Part of a small language model's weights.
Architecture: RMSNorm before each block, rotary positions, no biases in attention or MLP, untied embeddings, normalized queries and keys.
Training: a variant of Muon for these matrices, 6043 steps.
Each number is 500 + 50 x the weight over its row's rms, rounded and kept within 0 to 999. Layers, rows and columns count from 0. Numbers have three digits each. The size before them is the row's rms in percent of the matrix's.

# layer 5 attention output (transposed), 640x640, rms 0.111, rows 312-319,375-422,448-486, columns 480-519
107:531455535453573561567521457448490507485494492597522508495486514557549502491419477490518455480470461410513509500501428480
102:479497457493550498481596666451524623496513457459478557463473523537449506546511502597552536451502520553429437472525533440
110:449461535525532511455590453478513506490501503482499524492523495462563533459478481491555512462526428505492444529582551517
107:433499505586526499481457474473509586512482540492571522541521448516486566489473460461483482476647455468523567489455560531
104:471455545513481647493425476491452519370497494471426468528427481501619545461574499509421557513517495533499453541493467407
108:577598484526461518468451594510485463567577470539462596537558466551488523466419478434571488422457541508568469534542427542
109:564494448456535570451439535556494475496552507531569384506479555511453546507498487459591560519551434458518501565509532487
106:565455546540460444538453522642527387460538546549534454499454558532547600523530540545496508422466572507473539432528509533
099:449479550396564494523481454493480474517478470636394624539499526418469490437525393448501478497485427488506393562497504509
104:484522470484581474504521504500581502462533518568474500553476476462378590538555566514440446523475496443430496568533480472
103:419422444529589526547522574425556505548485517497494501525491561551552440484451521544498501465431524577511496542524468407
106:429432481551508484465480512471512471560584475466362428495515555469627533571458480512458511515498527524443560399572424513
101:535437504535485481426400589517496492514490490503507540501521478511511499498431495494546375486487543470416542472481472463
101:506463524508422563510465454470458446461515490545478521475452481596509447543551468569504473453535533536524535486544527417
104:520591485466445467522513524520459495486506552552445549540555386451494567598558383412617489453508514405515456509532533436
107:497510545510560534485493549527414494499569556491459511524478630495498508420558514415475583528485476484520490494509520507
105:537572409573410439500479503484482491478529507571477502505482421518481465494528609534477532494533543483548469475441597646
097:502502544497614502501482391505492556434625444427549500570541370436503530518553412532480474464598460485429532507440522465
096:445505558492467536500565480498487481399431473462404429470588501517598591481457528445452461522492538456511484465499443501
100:522461552539369422506476578577454536492580547438534413545438470493557450511438454573521425486497570478548524472485406493
092:532544560464530510462509517594536481512425518422465460509504386499470420570475450501560579464421478473525471513500487494
093:475518501505452510446481402408532391471501499590523542545397363494513550489489466524517413544531490456531540466446515459
092:491471437455498549405474574485532503417474575515495613559603537483417566513575409545568440521540416537550501516446383513
104:559534519542492550476473592514439542544598528423517466529445459519510516567448540540423490516533539562518506429436477438
091:472487553521493516488510564530522525511447539531570483544474510475446562585574510558352439503544533529512449503426526441
095:517558504461400551504545571475635452485465472521543421462502510429544484555490432517448471523565479519558567553473526485
103:537547460503548575525565466526511445482491424477467489471443489539497390553557493511514508480570414519526519485435467500
102:529457507520491448461527421469428471493479478501514497544479475510563419447419452519474528577472444475525524516535467452
099:519593464473504549497531543505516510487657509537463551482527408506519447538496498432505571558497493434467572460512445549
098:491481564507499510488507393495606450468452467446464549464523438506558524451564571456499445485463545468538485442536528484
095:485571452457518533468491395512495582535442478453537565560491473522500563476461429517495592531499556588547548492424500476
099:415440569581513475521574584499471514487525499538515560515539622557552585529426564574484489498455394439554573566510410421
102:515516458470483486491444439519560513550495469458452518503490514585523472403549509466454609562483510601511570531490562516
101:504526437457536500496507444548567440487445599546449491577466462421558426558459444396559382480388476451561521430540527446
101:515480530451502479516512561431493459540521467408559495503516574536531456456534566489590485481534507513517505508446513481
096:589458521474526458496494516481548471533476531517405530456602628433521487514426585499558478460414567492422539488486535461
106:484373447576482488526493554503571517503549409521479513444507532483479556529478476513438480526521526509600474510551518506
091:512477477524467538468409488559545487457535374423510512468506540522469482524525497496480499479487572543483453481527546477
093:566584520405512485508567476534497558514539490458580451507449396496504470504496457403577452500501467464443473402473561544
103:508567469603515582484402485494469544508525407429490405492485510536497494483557535546551472573572472507531494468428551389
098:549673504523502451502556503493593510552463460430459533461463461579422461503527494520439487530516402489473494611547491545
100:463502442514462505506603511484574502536527547514422495416640531454472437540432413439487559463455485464484455524602503553
087:562477542537559548553537530404507509516481405561464557452477486554448465501516517573543486549537472462384534545583381544
099:535420449497496423536461415435460484516582520518513457575511432553573486565422475566531511547533524509414495578400482548
098:496444518487476478465509535453502427483486538446473538461441444492507568491363541616541457542466508570519491461499519421
098:432487530491509545553564572499548520578512429458565532425396435375512519510549467507510536544482510556479548419454523518
094:477437478467442556471536533490520485470577620484411447514494469492443532463537406509451458430410386495495543521451501482
094:456478489462523565475495502546546506495458561430470446564454517482498510548524433529398390503506473481508543479502412519
098:487512501569459521443492519623483515452447424410689543514444571454441510610538602505356572478463568550499408456386539517
099:498530430455526411504435557521532522430373558434433523465460454547575508467542445563495484476532539450535461488381463435
104:468441466418522469570532481497502507470559574542510416482537483478465573463496516491470440569492557489529519412543440495
100:514467490430532473491441512498493483462477466480491597603454480572528420413411462451624476455471494469524503512550488571
095:502516498475434500580531509486494525467586411373512405474510541402490449508511522536564535561417454577536536490390567489
095:462537480506498430446558522528470451504566489442589507427587473485469490611471456533492446531481519565463514478624421609
096:520513537520523454448514574486563482479393477486460486511502515499420534483505500496568466445466472490551471409527465470
098:524448597540522461446479449501529490526450421596570434529460579604486421528485401419435506544522557507560474532521478519
097:478436415614461546495509465496448460538447590477415536447492454558428448453501519518491542552392541481545429524558501494
098:521520527583480554499523588568476533476447536520529522504426469469463520606517471506551580450508500472579510485514507476
092:474492507428509536565486532524555418481516488494480434502522587466484497544580488478476619483570533466482552535542567439
098:494461447523505496508550493463533537525431377526445466461562549474501409560445499432469509491505513565432525500501556430
098:426470494433505464502556397557486479551486389506495491525457440467498539452508448428476556482502496542509499474544400490
100:510519518457456428482505473389589537427475550482590460482499501517516506471493555511512494510526514500513570513531488527
097:475513464477531561469565424394564518544511444413428533497430539567419481410531476476551594452431458535529487510467517520
102:512476493502441474549460527385574604398570462507447564406487522460494494482400480451546515481512533475475537425486487477
098:556432512517523487463491380478438494633546556484543512382480489571487562513546533533507545488421489518549488464519483589
094:476462527531501470489435480524468476470538544501575503536610543460595485470478511541532427476436435480436535508418523573
095:489531514496524524524484506415518459445564527443536593459501480423642575497563461632447598465478468425550466472530514556
094:566609491518502479494590564599511428430448557554459499549494585485491484526461502458595498505468505507490445518504550480
098:457437483493479480400454563518509548516519587470433514489486465541502529499384452471488481535454521521482484517507531495
093:532458477419576594551492511503503483511512546530421575466476510464580484558560625513516481430507424445458485509532503422
093:527540506495527506557430418527606425459563477593496437491486480478412431482569491530591538562528548572456475443546571559
094:483467495516528468598514553532618507419539572535441480487525455445504513530468493482507456541463452496517371480492436438
098:430490466464570501415482548448450488489573422489554469436474501526475502426540522504440609496475532486441454534386420421
099:483534455486458546537494463558424466508454447623402509546388595426543478539443596474481499525484450454536470479639470538
099:469539515542545465460568508536563503470479469391517458576461480557541503443604501609438492540585515470471460465505481515
099:516580470443506472423532496496474397452427584498482509510601442463518406549568486499524482485577530427473485435477498502
102:450469551489484429433550481545373494535486467479548438486555560521514493456529544514553515472427491465432485523554469458
099:534455449477482480546510432476502492543479575461517578435472570606503452457538470602467449502433527421470509541488474466
096:468380486452519346545593424516440422501556479496498538462523526401450548403468513454549571517435558576447524506533497516
091:512398540504450526431485430484489402485509468547512503494485497478441457491547463465571446535477617462577512385530483544
095:578524423580482541388373429539523579434473514401503509555407415486463482513526491519611491594471519531567520455504473460
093:543478581490387385533520512488475546512505540504515442540468504450477550571468457492500577442457523457507481445456555436
094:461495495580524502423458462486403508478494597425553541502519504544533516433532484414527569467438371412572548543474502420
092:479591447422524537515481581457545547473509558466392519557471526493543480551486481380492536395498438558402537509436600490
092:479621507521542527475501457485480442527461484454535557568523483571494396554516461559504474427545520530499447547567537512
095:483488485420542450451568543497564473537554477485565484465515471485487542493485521505562536520531577520474511413577538544
091:452464475547491487553498483503453431505580451519512459514600437501398422579539479521522585585459527507648407522504571455
094:606529539538460491559463336480408493524608449453381442518492525508565519486383500364551413381513504435466560586536559512
098:483463482461379441543604491539523510465551495644532453439601504474482501510439448448418543450488590537439487498488561458
095:529451540544473560494474527491569531458528563496458563458501493467488481478552473550581503580453522478565496521536513561
096:503574522609508502557467450493496467562478477458492523417577472432454519532515564560449416491474434516473506527374531454
102:480558457490509495431511435552565516549574500529618565427494459486462478368499520477468491456551474502420509576622563534
093:415480513496522499463418481422515461523412541487451528475486519459455511421529522463384598558505551452445473483448511473
095:466530392631524558494514438531507447449468555504549469565535405488597487506583464377500508474561475531428582521565487540
094:446522456479454512472545510468460507486572547451551505587569371511515475375547503507590554544506551563505510531543489589
# layer 5 attention value, 320x640, rms 0.086, rows 184-230, columns 480-519
116:485520452545522415527449452447488475519493415528446468427423502461479494492508426564499502471485463470559522583509508544
109:629416500502507496504462446583410419504580537464443540514474443508491489511440442440463578573498640458487447457546497513
114:466498420543497495534530516538490452554448480484548520564431500449417532543391450597523457464470511559510460592464590503
114:434431430418559465554494564550549533456573551463441502565481498622448527449482444496458438466517541515419535444451493409
112:536472485532442558433511421491471538524493524467553510412561558523475553478465436507548523549512526450495523504458492575
114:449457551511591468503531463504550455464549463454578572554425494471494471482527515609497453605513534510481525451433538534
113:502509499468459489475510535590558485460474469413521607573517450513519482632512564539489562498441594588534425474539565506
108:462487513424493557515443444491539471572604503423540506553568548478513450536576480508480482464440402525591511568503458497
097:507474532480531517542578560504507563512590454504426429486473543550483432474508455477420483509496500536516448436517359517
093:536442483573471463579432427477463428516569492542456418547473539572451478535514344467522504534512513532597529512559459539
091:566462428525488533420598540577489523551566518474477504425467564472452488564436513476622489497502494444500551537499571506
093:489555516442497471433510538493513531499489509480468520525459564547454481424609476435494517444511588489516568464454533582
091:520511484599449554481522572543497542507462556518496550445578506439549512476565499412509460508501537501512431551575444522
097:446468453429480479457532510569507568504455513516522467584465470503499488479480539523483437442420509432438546472545469577
094:499483491556490572484486409548563519518507486498505456455411498469427479503485540550549472539472493452460551481532499500
103:423493480502464498466496429482470544536483495462434590488422456473478536473538537514566515538495540592518567475581490467
092:488423521483525483454476519490555500498448526534510528332515426403589536492394560491345468408483585441482521456441448502
094:490447360514501479499530488499567469592488507489537428510540484481518446479513499487571525567533513444510498465499441480
094:536493455448593511509572474510548552474499478495584579590519519543500481624491620581487476599535517385471450557543492563
091:501514538481564529644534447455470449496526513477484473568494439492442517515518585540553448509498587495508418482513504439
097:392574487496464529505493527492461590556372533472447440568445470436621421483512469512594510422541474548447612615435587554
091:471541496405518551469467509568448463506520449438462364525503532428521509463597478654468542569423412560469484454520493530
092:435478430561468433512427530579483533499509521415544500468539520487483556520448463594513523512540473532560491438513401517
091:434472509520459490558478510510484513487404457484485519511574561415496566584470520440495446557494528478533398482565503453
097:413490436511455467534506561495573674508501515382537512566389500415488524467519474446513433484515535543502463564432549533
095:431439516536420543428468481551507501517375485490473508544467494476448526489521520526512480576500397546465493540504468525
095:428547387517527513478500518468499597557521500504494495535458502411500510518615429487491598461598504614578460421474474578
099:554527552516564426593517621504471551505471473482456488395613542550512498555383542441518587431502565579465472485449460514
098:532462378402649507550538461546534556485516472512528446443520592452508515540413474398508561472448442548506414532553460545
094:436475448553567535529532479653492538542482465574508592595588585510529514506554491605422532450528466492605537517418498529
096:435504519439481562514476545552597487527530514496534521460548479465501448496407434535471495491534500532429509501527565455
096:538484427393502578614467563488481532476496531521591484436532588431570518464503569474537628478512482571526528520525459468
089:500489465477430539456500494500564551536441549486489563469330523525410443564598570459537447524441566417490544446472460474
089:478551495458579474592466512558486446437478463488557486426446469500495527499453551506609493417557521563551480441495524488
096:529515555494492467499479521576566467498458491626540438492620524463530483463536518472458541450521528536457543526526453440
098:503429511558448462628509528442567573529530514442511563517513515566527438594488417440479447448519607556480502433500451521
087:490568501481467492380464567440447455477528540520526559421433510531519454543518363500572527549497575477509382493527469529
091:519529550461534561457499548501487564515545526520495490482506500538486469537504532549567536475555555563530473557495485508
086:487593506530472483485535551470557492526459477482518484390586488447556523428502486534496485447517555460466438387546594434
091:553465522569453504538496505461413589500496473525502508469565519539529499462462421552562557548485456523518471565466555507
098:462506540516512575609496425623484455540556535564510481465608539423505511513377469511488450433580485603405441520490485552
097:550590534572428508405482529457483510508449504433447559488493464432442491526496572500529504553526481592555485537549537518
095:497468462581645505568512508512448614567522562595483444478485541483512505595513459501445454443523556543573492495504468469
098:488483470542496566471464526616509496506566509543478510381453491471533487668448325486379434487488504436526565575527500577
094:410490499381635426453538504551487448480438543593502625483484537450452519556528621559530488509441476492538509565533616492
092:444548489524350493454462404419486472532458475609469414465536500428563444483372537474532528460548410493514492446535406497
094:410508464556375448496587488416523514477491526489545498469609422587476465567420485509505472466506512579395494669483489466
# layer 5 attention query, 640x640, rms 0.0776, rows 384-511, columns 480-519
095:487469567468575535521467486470564458555427484566422579440506462547497446371464519474453502490447549456496553452508476571
120:518482497567518508463525457479456483588458451498458561500487480507554501500484428442566567531533638573443470505524509466
197:546476485457489564435608433488608504517514445425409542463531473530519509505506472570481503493464506460530475456565518545
209:477498415520447550566443563476563502532504523499483619421555404639503477464555518433527581446542517503415487549541389525
096:510495471393440545532518468436510531465398552462495513423499488464451515492501577493492519458484506522493463509486454475
157:457513482434492456535458509468541502447542504416528486579467555402406546556613410463533548607465512487576506505465513380
109:502506621371513474510546488491506578548557487430532447578528536488497538542564449507486510522493423416470463505416511485
190:538492532480532568542532551487540460502442462428449483452531484530466613525489520476478473527523529450525527435547526451
148:453569535488457513474526514547532505459587483482464476472600495502533518554484412583424533547486535461448488485584577467
096:508495499529562557453477422535496503562458518550464576453474435478531531381441489450443465500475605438540513513589630472
096:621528455464520573511556530560521584423431488532600499626596515497473395520507517514460526428428481487513487437454491461
125:458522482503551454476531428598464433493560443442555476499415486430507489485495430468503599473479525549603507616462532475
108:482498530550535473490528478540462523472435524532547583453586479484539413531451634501517544397525536538519493504479440552
102:480519481447525456445479491462453542474572458443547381529484529476511505584572441497592581465475444434477463515441451504
106:501514534367516532474478558558492412522446519597469498495499506522548531554529566546455509557491544485536535471456395424
108:395538547532481493580521503506569498545477489528508597432417547539500477503471579603506453495476560533513540533528571528
077:469470529409466472435485557510452546511557548385535477537458592459487540525501519544489522463425470498465439517537491475
105:523466505576428466510607497435488447504544540452547529568492506511493503508533465531436449453488428493495485438480589512
097:457520528548501448531540511457532538584512582576515523464413515505484491499514596494488541554607415517459566494549526381
113:414530409478492556499518547405602408509526469622516450588504474423566463444539452509500542514498400515636537451572490454
102:530421527446526538492379464524470579539543490373418538512520522534551485350528505571485455526549520602480428516502520484
100:460541450509434538440460493421488553493483489381466515554507499532476518465536423446491418531498606533480494440529551493
093:524479557496557518538551462553410546463503453514551427523576475508539440475542444491539513383454513487515438497568533499
108:531472470573634513541560531564485562502525487484457545464508607477508512498450535465410417648506474509553502510624632521
092:489529510421462455410417416477436433569508528555504578501566480581406570421479391518532474507471507478379535464453445490
113:505550445552438537443492446575582426511492530439450455537507575508446519522615468517563510503534549517473421467547494526
097:554516505475499504432479485449464499563518446497467548520566559443477528510452487550520504457535516511443593533502410505
105:475481416541426547513539536532459439487521528445563506537527428420522549433451417540576528448462659434452546488455422449
109:502467592576558472503521546503459498505433476548469475478554525513504569437503565489401533527526482489453572590504589446
095:486473517614501485495503544552455505509478365472494512407518565563538468533572538475488444600484455426458420382573471442
104:450534432558461551552461524525574471546575510538532514549585469456443470593508424481492477560513476512508494518530512519
099:591429548530441501394462548479457437485532527478582426445473490494541498561514544590502460468534489483519579398426501431
100:500397453488430521545546452480533455444485455479548560572503501425490508506520513544511510461472425526469471577475557452
083:515525440406515510499523508488551479518554460391414549555455531481571451532550447440674498490499545478473345455620437393
089:524536539394507557423471483538603498504439595524476470576564525514468554528510506431537553476497496469408576501548492500
096:538489544500562624620542498497539463476508498421479535531522476560502505606560448552654569471399522584471527534561463456
092:529545488405593599508545535464515555488455444504482369549523508499514471465527501390600520521513485524499501557546463586
088:461510503560482480570567441561421348553551516471543451416500416520542460572424536519534536438442504491528476524499482618
086:522445634491465506443490464600634472489556508466481525479460526486483537530460538470476432497493490460430523517442538521
094:569501492544449606516541459589571450556393368533549495505459452509440519466535472469511462397520572518520485514584563507
088:440510441518487487590475487454560406463483571475479555513553560484488567574570528494494560587496488474574497481481448534
091:515456518462551603492481409468411495494544484581537502541532468521548512387443522414458459620510468496472469507486557509
087:527437536498556510517499543314538489518527572525425472464585512567463586469486582373384465459527495452549515415488450510
090:506525457462428571440485508518480574505493492426476546502406462503480522541581531495554508471535549519419524492552500486
092:545498469489512496438436555510509578545424536594484384320483578439475490538625462555489586491521477429511573501461607495
085:563496503533468443471565570475483543474388498551599466517474541511514547394484527511537525551496493503612507513506502496
086:470545513546494503522482491513523525480492458438500539500437529487533574445443476491459464450476524484412546493450573482
088:490549524441470541538499499501536488549425630539435498484561503565447429601491513539523523540488485402485543584518515457
089:492493476599529497461485507621382469531494538452444435562540489549500462558446611407456476549508448499408518488567591498
095:489587554494511503493472487467574514460506487458546512543502443418466411461522451524595537474483483484498562469462481522
081:485588476603493606480474515518521484416478471518447465512497483607493509489448587559448482488490510569369439484564589498
093:587524567522519611450531527422595575444537444497431584463475500472539488485538403482492570396512402560488580611488465450
094:483537534627506496525527518507482537549515520464560506455497553572481522486551501536431467457515529475514455528597473499
088:552467521559449474440513534550582499440497433459500435512581520487483497514464516508574358535508421510489460541471497468
086:489477510485416562487465577495452535490538483531491527496559514555534474507469516518527505553440477518526538543509422439
087:488486523599568449529509519518399435479523508482482465454506572558553531396586456436562455472455471512524514562488536503
094:479567487556417501486493521547408475421461457434591518449431464543520494573521484487481524478490413597529554454483511440
085:458572413441446537520506492447512558478552433506517600522508479515574523447462459405469539449573487525468507554568482513
080:488483507402455513467511520549513529430438457543483501425475478492524502494567539533428571499595513433539508496376545528
085:543490473515564460575473534548503411470537517432500446512465530500552538495473536506394461475512501500389483579552470494
083:541484443574542469458502494533422513572530455465485461478434499526422512542510458427545468555550577580558447449456546448
088:526450548442475440556530498469581550508532530508471585424419457423583548461513559465429583461506540543588446336530481549
089:569450569454507462462502544599546468547445509576577415400546504508544502518481512549520555489623571538487527559490564543
092:482511526517516473501561488612483558549493510519515494520589517550570457425472462501521493568436538485498593451529471546
100:535432556553566497495501406510438489504499515414570516544544445504453491511497520388525380564413452479435489533534488533
115:562496558471661515476442500423426522494513485596517578552507489509507552575550576576374412470493462618508436480464528545
201:527495514521475490582510553477523518536488521509433467405478426547532510387518511477439510413484532473467477545552465578
215:533527540519505552559530510551497484578479462475520618478547429552588498400497563496542497556488498493464458482525399455
095:472516537500503520502456471376435483427493504513528555507490549571523440539535495461364482459470452467526508490478453486
195:536518478533501475525506482535496440482469557464488424540560499416389459578518479534563493436529519479423508414423527412
106:544465594538569561546506466508485482552562595485497557429660489534523400494480457445467480490514444544427523552559406509
170:516485425507502459469471544435438629496567516501476536444488595492486441561515491519580561512524522576552567596433451475
178:506442438504385457497501540429538530520507467560513534457533506553570498399438396502497585507480554436522415576480444526
097:545496528519537551505475532492514465487529510469524620567516583553417565497506458520496488507430543513522556520492550495
093:535530509523433473456459463380365452534521500502461555527471481564551476461550518519466431478565497490444527506575483566
117:432519625518396463542486515461479488495490478561563449481541474482524473535486458444423562425492605599511515470437548513
105:442484492612531502483430493532528422394416446519574534464513434544510404535465551537551606477493483431450450530485574487
083:468508516486526459546457451467492502448366512496465537421436493487542474487497453461512543419635478503512506404541461406
113:454538593479572467560505419568506460526530506450519509523524454457475496457512526486464471508463543472495519466538524430
103:465484532430463498508498443491498535519476442556494415449445465512542383535412496494421455504501571504510462422454493570
088:476499522437476486523447453437457473447489494521517503508443548437539475407477524483388450487532541598477386448476452459
095:495520475464407548442510515484494502444442485528550432534532415486604425552491468461531447495455448468509492536475468469
088:392397411605435477553503369532531503451570517521489475526497485526524575442497486502487520587470451519610481505461592453
098:496605523587472476409377472575438498489458447450538466496482527526560467520519473501491550376444455527463505521433493482
095:471412535514512417471505499500484553486537558439494521524491482505462546426487536532432494555467526483520382497496419440
093:464495455338362472489425532467522500463411450508506419429515428473468450477483484397533518493610544474440475519486445516
089:450493646474482542523511464514473580579507472536507403531481555567518515544439462472467426571494520490490418537536531493
087:619517548452379493507518584545453487524507549522496464581448489438500559563366522566521542617583518494448634620496464537
097:498521519559399483476557509484539419544540476531518461427500479559537503547402439460452491539550500504543501437457458554
098:493515474442463548473532429492527484602413513423522541494540464517502473577585409563531506455369535467427471441525499501
087:429475504426493482496350507585467503466531554510457558495497529547442497518466395505439536523493548515519451554535399457
107:494517432458474569519492477509494477415444474445420521490455463492535552469413507415461507438502477480501524446532503512
096:451522484352520500402484562447456436528550516474454460520554482467442513466523495448472408490530582473472454459519438402
089:514588469589431526541555506492444568580432370533504481395488507485582384567483517450586480557418563504516521518426423547
098:453544386474470498549510459515541538435432416481515662513593487588502501464522523567597599522504487482452531427509539573
099:575474553518508488446537497463487512531454501443505420430480517521463522545548551533542528506555517577464444475444535465
092:507342408485560465586556466474563440495452599413517479535507525497477498467534448546492500552527402566519462473447504442
086:510514439463497520464460532460516535545422511371452505519461504577486434480530515509588507484440539439505551366442524544
100:488501545559548472540508527573620511556432474556446428489444453451536458476470576489538570457424599503466484543481558521
096:477537494467532490460529473473563450546461508446547478540492478568442450490479525508487533650474479568511502562468473551
090:553622449426558547478450511512491597456476496464528530476472440458452491497458437491453468538462479478601394453456405541
088:465414558554463510507557535519425597599534451497489468503484542605516504506491425436537525485544457469479465488545484509
089:502477483545517522484539505555517509447575443553543501398413526467471455461489461546477566542545528504515534353522530512
091:497492451438467526493486467513550461483448474547482471506441458435434469490501452444521573535496573419471456540386561533
094:493496505634541504472505450451493491538394452520571530536568514528535414462530460429454586457604472541557505556512421481
100:502497571516481504561412488535472520498558452457528497450459418519601469547514459565523454543462534532423415556496427587
099:524549464436528534432416501482441465457497541491446499466498508666520481535429506480475480446422436475523561405510334535
091:548469403438472525528514536435505536503559477512484570475460499594582441537518471532458484511485461505470520470459508502
098:577612554513658504546505528454532522561414481500462399448587609545513470458535446557586455613495477521445574561464412482
095:481538532457547492506534518539470491473437558530499407442442515473541539385442424361551419460458558427581430463594549457
093:463513491453549485589468577492477486475484444527532464552458500501548505514448581573438561510491459529526568516451475422
093:486527502480531564524452547420587514506520583504472485521430481522487580533476464378403547566504463440463540574496479483
093:451480579484586482452553484533503440526456503510422467497548587451509486485474435473500485555532455538502518572603394467
092:580419560422542506530539539416485572497476543543497497531435494509503500526549587530592540517487444519501550519495357474
096:464575539501450569445569475601539541595457399492486449474475435501488499478557469519400541548519485586462504496490552459
097:495492501513509542512525436516553557506531578534609520404444467491489417483487545528475409476529486543470445475528491427
100:440373553607496510545412580435461532499606505446530520454480590572506532491547522517463522416465502502499445488426553453
101:457575419505544458507482504466482513515507509524508569512506459466496501452531488577490633550402475550497509599441478592
091:468498417588558517433436526456544506518470462437468495523426401512448510554473458474545540509509555453512441429350431517
088:475487435583505466510585571597521559512508478454471518527585543540474496559526468505467478503532568424513436627479573494
094:508547459582453467497455443604486449516528508414484523512502505521454508571520468598538518485492541521430506377482619423
091:529533468452445509518454439421539411449436552368445442494548438463447418437560523521554500478530488397512552555505486597
095:409407469531538470575418412541403488562549550483508502479494496567527399441471445456518528406485422481450511535491521526
097:493464495520537429475470540537597500434577448527538536487468457479545561412499511449510457472437487420501502490440555518
090:450493437569511497430527594413524491458524531530391530511549493498559473575449541443517433612486437489586471535490536412
095:593446507573556482527471468548488529537540517553500546521460480581488566527497527466487530489478430520533541501528445535
099:537503573525481464537562462449457557512490550653431525488432536488447566552520406418437564408475552511505540586446505541
093:484556455486542550487541464538572507498487471417478550515483451545525559534481461568518511499534457516382543390600382494
# layer 5 attention key, 320x640, rms 0.0726, rows 192-255, columns 480-519
129:523498525475432483541529488347517423476449513436510434456427516482555507520543541403507477478421503550464486473510470500
105:505507564483524563473510601590563530524433475433448488475496571466461423440460471421488462522563489548478567557527314627
127:462510498535471561494489462434502338510537610460570578532554522480446487460589565515511560455511451619565509533444532504
120:554502500433456544467536508568554599542461542496472469455547468506505566538432511444533498454475450539540363428506451512
122:507468359477519581447496520541584551626505517488462529536556460495462428462620498514597435510497498485430437535536383496
112:521515500564537455504434405545501511474497526499433491542526486517414603557547511558517477465599577483500472518551558531
107:547503494379473547428524465505485584527579522567451563524426435536509552466504482417474467554484478441524502430436418448
127:478512527452483545473465477445532612560480515480474528484519493532449406599553380600551490405528476534457474549475469579
131:482441487475604450502413491531367464495522514492489526521494491511538616570503557570503592479499447429609410425499450440
093:481453486461517548493611503606542543517478502471441501539419467550517508492416647430515431482553485548458540501573423486
092:460450421471611547576439542470411584491524459600483466494453536573499509512520497515553580566506597566652444517448456421
103:541486425517408455505559584516539541489472479525439526537485512589489532449566543582480566526410412487498426472446495510
101:492482496605510509541525455497494511518523431463536421570445520491515535488527513428405503484556469478591410513523450620
084:507512457527480565511437430472473538493461450547571523563548502505501485632509395552529545485479611475499583594445535445
110:529446554493506522452552473586483450516448529589465435535412513420545507425489508560550517575562508553557474513491434478
101:554526458515583488544425536531443450520476492464486480444488563398471450526460536626552565527523447486645510478461509416
093:452556533563492435451443490539487460459511493516579490520458501530503487513517473561470599494490492491523459524459546530
097:528574458438509519538436487589507582459488547581459576547467508482474572585474511522495500496454459535474490548456462563
092:529490443471482544459458537401587490490443464447538548431581560480466430487525554507485534512521513457522563488530484458
103:506593539554448528549583570485512530466456549534437478603521548562487526509507548387469478549453462528533480646508511511
100:480491437520482578500413468479450461504469382446502381475564491567476438486554445461537562547533454551553488560427462542
096:506566439431538509492461505559484496476474540492474452532530494488460544509515553618526584523533539568589498550502559504
090:548467470477554492470542496471503497591478491498425571492508480490502504532460555536448504562437445429447580486576416453
100:465463551517550377560529420578583405471546527539543394439448543528501404444543489545521492484481544466498475516511692501
103:491484560412516478545526442458627405417451637492523526519471462487463468456525490401591451439517474527418497558537465469
095:447445550526432424527497434550437519586478558554484493590435432517537540523530523303540456468477530478589488483433577485
097:462474519549568512537500506502501402398552469476591439416444510505470473467497544515548544536553516535517538541449536505
112:444528435458487373540543584423512612457588429518576459535431483581449518581519550462502419536490482539438458605533463491
114:499568564467501519459459474525500516489528568453490501545535490566465467493476432510632536472459560528480436400557419549
103:449529570495532622516557532435561525553536504510433529466507430584488527522504495337536483544474413481379616503525468517
098:485477461481519423501548508432470499481545519550554422487484535547503481471465532509445525411445462553521520609518550527
104:521570454498653469581475479531478541414544446423517556545514478539476477489565461570588499470503502528478448521411482555
105:532575455468513542549415396614556472515517500626553546562573519424476527582519562516477468542534493485564439573502471557
092:533523516392626505532542494450507488598531444447470452516551493444517452509404532351430476560515505538485502500540467480
104:518549521528510532461528583508514512572519478555469503462541505525485441548454394438559441541565421515494500516502356489
099:510490433556491489511431489480487468568592451513501486503541531479535444463563544463520476513446518500528548527420556541
100:471529441522559495524497453481580495492431493529471518486499479511541466371463496434473409492495506489457429489473441466
095:489528523423426446463532574563508525441560470504446566525453487459572452549485474435535583590496453482480477442503344597
093:450500492524507443525463506530487489475549449482474429491490450430522536520433508585405497457480489476465449506592532401
103:441485458497526438548445567541531485455483443512473507459461475477489519546543580472464469554503451478501569483502473582
108:562463514419518577482566498452434623505424469558574468536615445504495505539493514460422581502628491555510482576545534512
113:487589511553534461487496583588457496544483497421489468585553535440514513454459557501550558502525505548478461472571517515
109:555547523391452546499461495430394467494487536450479484464449518537443496621512488534496480562456454466486553530481538491
100:535619491544503533426535511476476561478520585498471541499473461536550463572545500426460537464432497510485543537598481608
110:502575467570524555537512593435498505479494453512527559477546565460528500525459450556504512714462514558397519567511467522
105:534504601552548548543480607539463421386441512571465536429493446497508517546505534505517396533478476462593537473465603561
105:441404450509545537472478505543487498439433412549507537471536517498500518467530515552481519562500602502493479460470433517
109:499498422523583467550458549527483429566479454524456430403539502438486544494496511568544454559538423451559505475516419536
108:545559573433489527490477473600529548503403502475489482452546476504503484539546485492518482576585471528480547606552458502
101:547537509413582511430503441436490543485508426484497377551521531466505437497519453405629523580443516474430548502555439371
117:440538474497475481528584537529501542526379509521394454543490404440473540553553544506513558534494466521510599463550560512
103:486553503581456508392507470574509489448491546492529506468453551459519496543519595530590537496488442577539564506544629538
109:536501482446451493543490484457475551471456406524487430509548509511499523524500542502569475477467581495563469504513482476
108:486499494433509561487468545447542529532572450462583587523566464594437461536498618617575441554463450518504483496451503479
097:448480516645503464492467494462511494515474435457444488489516534562482438528523524548462523501480555435447524502575475518
094:534476442585534511483580436501535401601459383442448458445555552451452433408463506473498432564555590508499492442475582435
100:493598489435574436477412531459476455506581486429425502526444503614517560560582535511461404561428518440531441529534507441
104:433420429433444533459412553378527465475513610445515469435422470432515526401579478491482452444467575558525492477496539652
108:482499492436425460539506561431473533529537533426539446432432479580442557469550531508444501497478500466543440482486405426
117:572514516494489529436468513547459545477514384549522656477498576413548473366490408506583560557499522418462430493538515503
104:478551395476658505495472536527495538557509420524404522492459489512475522503516485539543504578541461464491441501514451383
111:501537498471550501583489441534434498414511386568547552585574452547552484501534584494497558473498507492606440547460474533
111:504479500612405431420581472505544442564549509507531484442500545525482567523499443481475428426476524439506462479508467528
106:546585589438428590514467536496448513493552494597480427480582433489451418476468448521523540475543469520570474523437474538